Weights of a small transformer language model.
Size: 10 layers, width 192, 6 heads of 32 (1 for keys and values), MLP 768 SwiGLU, vocabulary 2048, 5.68M parameters.
Architecture: rotary positions, biases on query, key and value, tied embeddings.
Training: a variant of Adam for these matrices, 5413 steps.
Each number is 500 + 50 x the weight over the matrix's rms, rounded and kept within 0 to 999. Layers, rows and columns count from 0. Numbers have three digits each.

# layer 4 MLP down (transposed), 768x192, rms 0.0685, rows 609-620, columns 0-191
593522415592520484531578481530483424482485376425542530452506516491448412548449485489526463542538496407428485479560484469508499615484530463553545504485563487476440454540572560423536393438468519531535603594530555541449508531503494434556498453500594471497512479487494509456584524459456418433589546491471478441606567542410575519518442530517424552558424573472501461594523525505483524510500468558465484473486494556479485567546509502508447545537546545489439535520571520547482502545482470513473545482495454502585405484536554476586608524454516445478488451499473614492442454514511457515
478425483508436428529539488532592517557549477461452495445600489490500444507527461485547521511514510493459468435423496517501607498513469586538554491466501479520657478514492449577440330560471550492535431512474398478554475540511428555423445529514517543442420517548539491426472533506537475566518546468500468438453474412485581525483494518516447523484553543426544550490524471569506464503558526461527468416520492529573503521544479455590537528539416437479538507455568538487488467553513469536567457549466498433531486469514548433539558522521477474595512458487560557499501462384490571462
529569546497474490554631542510497435450457476508516424558417458429430366436471397492394531497446444473514505424500535513499412415485511527462515437531425526533579527530458552462433509490534553414442525513454451425488450466529519448483537430511528507444492550470493463402468575455489530448499534600500517541504518494461516507484521428448522471491543432456421540482552490593564535454489500502515487553528457601519610606607512588496556566493463412540547474499481528468479529500486539496480489476552484382441445461486399484475392527584544586483507463492504512466488529569530573457
432474565478567436452544457466549454582571501508573554469532504498559493500474500474551466479513415385411497509468514535522509421545460444489548528465473549524528395488436550516514480540528456526560501455529471457538502494492573577537599547518445525461549475471503562511469378508478532413463505522537532511444599460610564549385465596587386438453516418532543460494514446449476508464464508489430499517545495568613546538474542518511462522576562546562376440480494482522455507597562447558519549450534542417491515456507486540452492579572461534491495527478468483564533512421517549533
538486450576453561541589531492501602465548471484548470439534488507544509561516549458472473376575508556502498559542523533470521464396427506403461466461529557455389557529381472543562511550564460459499488380511561389467462476555560523543476507505501483526487481547521398499396540530527571502505421453517509599492481461548597426465478511423512430469538495528458528527431424531598555490519545547477535594523472537441470500523496494426503569437467437553510530491410387556509506410524498500480508500512552459488479490512563497504471542417480550532535421458479555445525495476558470541
369408494406516486500483528590482557414529504520484529552569465520509489554477474506372484504563489431402534425585457473484413552482485391582389575560561553522662530603571444530525514595549509512492558545564523562557466583655470491493444486432465496532535509568495465521501525591496475491472517477478533502473520515496388457528480514494485609476473537518503578596464556523449499653489481501517436543539480545489434478419572473466466457569569527537482568440544489557481490510519455538469467531521469414445499528576472511516517545557576562500444449536546478450481407473497605429
481470407551488456521476537527538505477465475451483614483541356550469525475517479502482558551478538534460413459575367559525436429582474494589477530441567511518517503410472493491499504472511611520538549513439469469561537377488472397565372465496471527538413459491440538553598531581395535523482522558515474564486491430540543491483569485452491472529540400560473495542466489443526546597540550507493501465602528510542543549480460412419466480549450516481473542504542513486474449571536414483442491530505573494503542517558540408519426494554525468479535521463535501520505365472416434475
418465423531503571465479583577443503537525505504436543524510521500481547543472428487367542470441547448540438387543568524480588488475439469495506501472480486459569517507503501477531450432497543457593590517420463564487363443526426546514443466565504508508554493587463557503427493497512544601493538492508611532496509465566434490511494493537616318548585514460586520638560422488535474498495552506500473556452512538467443531538542447483423495541412550501554524533498499471538489571421466537577500531411440471460497540538619565458420568467427503443510553521473569536544423509512509412
535518489461457482457556429524496436495450500483487396512478576515500510539469566508571565448459471457577560458453572533452508501524487533475435518462469552514360496562564498438560472534592478582450518517469573452488476488380499518419508503427564500346578525462524527569565409427494567506533604577535544502427567474505517404475478443614525534516491485550538510570424492451639455484572501547503483460469507494498464498471436527580576554513475503477530474572501549515439473516450494496545548519486443586458515467483488558523565466490491475374442518513520517497503560511564549498
485509549425551496479379469419461541503513527523568500492510501497398500487560388577511578513496506475458534488455460460529606493557534487551500563504396585492422562494445527474463494475547399470431558499456467490549539525562510448542566494421567525484560464526459454558611519432561560476491557567490440474498536565413535507469550584564565448440494541435546401524486468611560504479582539505550445488615518420460523507460552494490506461516520482463563594574476522449505496458510528467533495549426475556430427506489511508493438535440503508559446530471571460569593519513475608471
455441446478579521518567572599495598460556531442489478436543436486418441523470565502553490455548532541486489457549503532456487509443492414402537589513504504516533511496359558518446521554543532559483492523555511512450522499569450505475520489522512518502491538531536491474448555520527468528442524492431491466488478591401444412437441399514500518550504470490538572533480562496498513497566472483537573523436482395431534400610456531422565508486437435582517518491441538486463439425498459549443512518492493547618557478659504520428576441487423502500488514529514559541519485417519619494
504581456523529498489503482469568577533538633607383484549412446522487455515408495605528460515403420472512474406543469570499518405509503514558491490534600515602534492553535503448488561423471510403495499569562493459500533558562566524578466414403553459524469521559496511436502513503581502561539468471494565471440426549486510571467445537454478509574455565428466473419491533540465470650590539474562506504546453489483485551610453501485477552561455539526429535514455483486509545536489487512518505467492525534491539501484533386456504531577503513510612564434518491459441515489497532508
# layer 4 MLP gate, 768x192, rms 0.0777, rows 610-620, columns 0-191
402503423478493468544579555559457439542532546465448498540482555549554512472562482505521504501579500515383505451491534414447514539507420557523557486472566526580432481477538626441484552479385480503558451443460463561485477531496457456478468410475437576489442459552519496529539517511528503506537509665589526476468494444439470494548494519386488452583503491540492505456484469432429511479532482507569510484529537484498523508493474531445536508501477482498463422541463565466545537512545460523492472490523479438569510551482425461577549526431442458493498509530445522472437409604567440449
429429502394535518450480506370400514586567582413431569589544500490546588528478479454522483494608534457561582507542471525450563531420418525570503396487546507472447497629518476447525519532479550496539501468493511548517425522457491422484472523521492447451514417468498498537522462454523581499566519448496484581516480473492495412480583516466533411458548477379437536406484442524506465566473510464475529519380450497477582391507517468532533509472479466432556400490503597528463463459473478402499472508495549457444507503517436519427509495549458459500480564488429591509443536504506453479
518512560464579441538510516525517543489553402472518455449402462493498465548437444555544411493525557491549497401544527497482483540575448564444517533518464614492431564572416546487471532482521591498512464538534506542569451589521556514500444577549512459407545482457454435509553541468501476547439533531527507539528540440461469544408517544515481461481521481565486472518448404598482503479490556475539440526467528535504521528517589479391389461510441517510573457493450508501517446454481499508398565577549493492435527449450469430496525494454561523582453399524481415484396541434435522448
484453488444557464506507464477546527503483530542474451492458542443505531580547450472457479592505484546435528502486638451560464442529480329601498472523553486516490537423573475449436512504466506500435406479542465534527478591455575466572547438634419498542500497512451521404475483465467454613501485522519440439515498523563563607567502505513418482523524458431512499506482524565576381501559528512442423552506386463391475595444487498289445535545468600439431496563559598559522561498456563498518478487466614420490521480464461581519527483559472557490564519559551442551514476573477536412
458497435478423413452525487410511490509470453615535509450432461480512567465505520483540539543495438420540574463605610454486569360540391543460503450435391534476475565421571434509463465471448505473529544572532493528512485512489584502473487544641468457493533547519440554488511431540530463531514597437511454469459537535489505528397456555521592487475554510536506502389479510529524471571431618445468429565439469442477512424529459442520476441565524450474530476563467504624498500517508532405540553609530536492523447477610480507521531476557483465479452557480536464595488552481600558438
403518546472379533482586411511460416524500482450475474518503506494500510464502533516476416487544537443498515448555405456464484518517445446444495480624525483525454422442481554432582428541464536494502444523616505475500519522497549465522554499517511567488468510465564447540365412524531474393537463533529500431517498524555525400485543571477421429571506371490550522508582390429503527503559406434472534443581523463541517472567471536496550459539496488504500450559493566556478516476475519405483471444566518500520470483531521448512570518619502488519439497477519488462452494559521536468
515528507592498442520511477497521456431530497529514555538496524490475554492504553463487482498509542502517481523497477393480429561634554486491575598623456485493456504506538560547447536597472544482433430460494467453507538530431526543552559462523440435450492438524487494545529517566476444470448428495516492470550485581451578481437581457460501496532506484443537535447507498495488546487575522526558514484480556488400518475492557614515535447561459425453514567610448404446544538460556517483513438544530417510583464460481623436543378585521467539467477491549522590505455499468588465487
466521554494487520509429471543502514482530572440431499538433521536460598526517620543441496425500576397459516498507450467499494543495520527537516569562553559535466455476442512449510469495529409577513431467457592473395511566482533554557566527642520514464550466516528489530471494550517529436468457424481520478524532536537444461519593538529549535529526450518507533474486538515480531493581423524525496479527460523572569481458491479554525492573500487579319436538499482463515495469503472579497479443497475544530482512533576403533476506585434533495562493550528523490504493505554492481
541482437493484456474503446488496471483517459465578527520485501490419476519462505485559500553554438490497412519491508419450486523576533586623539483536477548511448512511540513564494511579531415568511470546568406560524510536495503396431481497561441570526407440492478490513575598468572453386476534545455453455471520508555558511534468481443471461529423531476495491567451488562454478448446435489558559526587551449457491531453517526491539588576441500578464535508486394461512552383460575397547495459521411553529527416477556437551490553552460524430448381498513532517540469592493510480
511466412485411517525559520417459426529545509526510608535491461486510532509512475511497483523507500544429493556489491588486596466508569430493564424454472553557481474546552504478486490511449481442517544517517529520558459459441517566531470453455520514477509492535568523502454415495535465527559455518442547456537551481536562478493558516537455509448484469522538498467472426540517524501501443423472465440508523526602505468329448473531476520519547474500556481596488532548488397451537550386497478458462473510555512519506501475648501571431460561506548522587599532586563540614484475527
526464453534537414475544486564467540517503515471396562444493557482475535545523440322488520477556508525456470518492474440498554487586437611503434491524572511532502580447534547492474588534492485494543482476585562502493422542515476511398474369487536593508547444553552532560480495510537487433399459508509464507489609548504607596502450495460548459586519435582501621454407589460471479482482458428448545465427530527550535470459470508522534513469447467398433530558384518459587493507472459510466492460507472500475511458551484529592539645470457494519588470504449531476497493520546474490
# layer 4 MLP up, 768x192, rms 0.0709, rows 610-620, columns 0-191
495425584408549611479510606444518515500515544453494434477483515485507520483607514512482547457539535555500541488508488444482546519597424465556589446548565511575545495548500502504521447532498476526514526381512534517505441518540453568464409461528589506518473489502490395530494553544457440518530435486546420407516525501487475573499529509451545496496518550563448451390498511517516552451605497489612538481533587596413486518533480490554535549586454532549450555412536433598491475529494503496421511475517593528508457496426505483489532433528530501549545499456596573482533472555460559581
403510537470518510533472543510518453493617434517486453566461454462485396586499488497538485484524516505519493525510585517440453530502533480497566461445444616554506453498501405488462450514578459454504394465564453461509448501471494531479541528519544466437543480461438501455515517452484505469506563494449443507473507464551472561439501570549481481534564502456447453614539547507531501466474462475535509601499497450588420476518489400588599483515464490503439435591554471396500583568545461546573583606499474635550545476417482490520524475465471533546559495633489537506526531542492555493
514509408504497525472523456362618506514461548540476497473491468497497536563431513529515448571469517444569483492545471490516576484450461484514594484532482582521501375428516498491542425464466493539500512484459536497456507531587463423413531519552502377536475452518465590476516538504465537540432481450525444473477477522539375526504553557504443476558584434523473479555515423585437422428449544488578557563472503542511472462570498394604431491530451470479445531538551570517501483476500478498652450513494550481531462562550508543432481468551501472494505541477566452527509500531548463495
531502507524444601539430516611471465580537491512558544487512464437453476544505550527527560440594504456606560459464520499432500452505476447513567492387501546497470385489470562479569490581499414539541509574447577463526589545508521596480485505501542578512592524475450538516510540456423513509482488615406548535426490502534497476406410543483498476489387519418504546503600459569399550529401594452620512555474509485518522401541565494580506451505563477500488447479469591397495547475573538566513449515500457496431501524485518415491472505454459529503502536496448538469484447522423505497
529581581540458426503462545481497532403539489530484478516399493585444447571481513533474483546423419409541440482471546503391541456564467489520461509534469596517523407374482381450462479530499522385483424543500423543506449443487560466479483585433487429458459518488404483386503502552501512537584454542426503395512490540510478488448502507519495490446405488586433663449494609512470536459478459459538505507547522466457435435454508479532527373517420495546402587484450576526594505490426509498561517423408418515558439590491527532475468544531547538431522530575476544487470495546533518512
556534423589465502420525443589445576584463488460475475556450465433551537496353489413510502585558588564476383461464499538505513565512474471500516469485531555498495464512380446541532521502558570412478442504474560525573484507486492497479527477459451514504428483513491522549470442460457469479461486505417519547446555510475484480540567476506466472529494512412462521482445558590453483532518504445540601584448504535403519441522446576520466575564488437478484545436539473454426577532549477506621535486498578578566663467518584515577461523592463470600417514523468554505580508475457525541
469421469473412486577536524524451462570490501392522494544545537507464486503505527414529472463477632494519484538508634543452570444528527485589552571375614425510516490525467465520513536470393561480559622495515497463562562457491536543549484570490541516532587465555424583568493458365475461432481502495569511469463587460463505401459484455608468609429571481468532545532458393354429483556506480475522538515498445510547469490525534441443433461466587489490547538527497445550498438490444600480568556534491524500521533543608564468550477413477469535476552531499408441459568552438531477546
467444532480472430541523496414409492508498541562542546579451501439502483465519440550517433469540484506497573609523445483498491479519467473488426536480347610607518470418506437440433498541545459484480597493454548573476469480542528452539548468513483539489470502551466515473544522485486469569550544393425506538494547476462529500518520514579476464422456466440594484432543502462529404420525579495504562600554556480445454556451500503500497509496497511500482459472530567474493401454462547397454448504472521439487481538522577553425497575540432629532530502557403547459427576481483472548
510511578591542543506386491493580572538555414485574551469464481500472550581545466563526583657562465443424517478424577580471578463523509485469561530566455490504433580571498471492505461504519437540502484494464528570495615529578495429522439588424563547481548516461558523521561472542555453503460504534501510550486546614452505560521454440505483461464540545445469499490479519481536516503469554479539479451471445407394485469536507460609498509471428433454581540542548503418512530560539443488494546500453436445436406528471532531495394484515470487501497597425508490515508490453478524446
453466465542427552495420464499551431551445424489579526498435468584466531461409534540445523505488470503601534480379454488413396450524553548521497471541503518388537545513505459508497444462478482506566463457463506397485468550482500520611546460502539485582462506410425489457522508467525492531431569494497564588491527514484485514503509650524525447509525480493532558433478545545524512548505566558561460455545563486475496528483501477598487532481515550368488477531506492522558521550524606499491401514532506477379480520546505550557453565398461525505563531519506550529428412526409500525
498577512430489541458451463567452508454509560510412340387469493558429530487539436454389442489581441433486447472456533467560597478504473540448467559539494516456497468457438529500439550556462532486502470515509509524517439507436556507392571525483430554546412459561513527415434522521532574520486533486489532478463530458492445532445480416434563423412519504514456533496467524445499486490477508496429423531439411499468405485550478447457464528620443541488475470537605535548385512551502557502463457538508475541478557486562468515463475466425530525422467435668487497475430449522498516541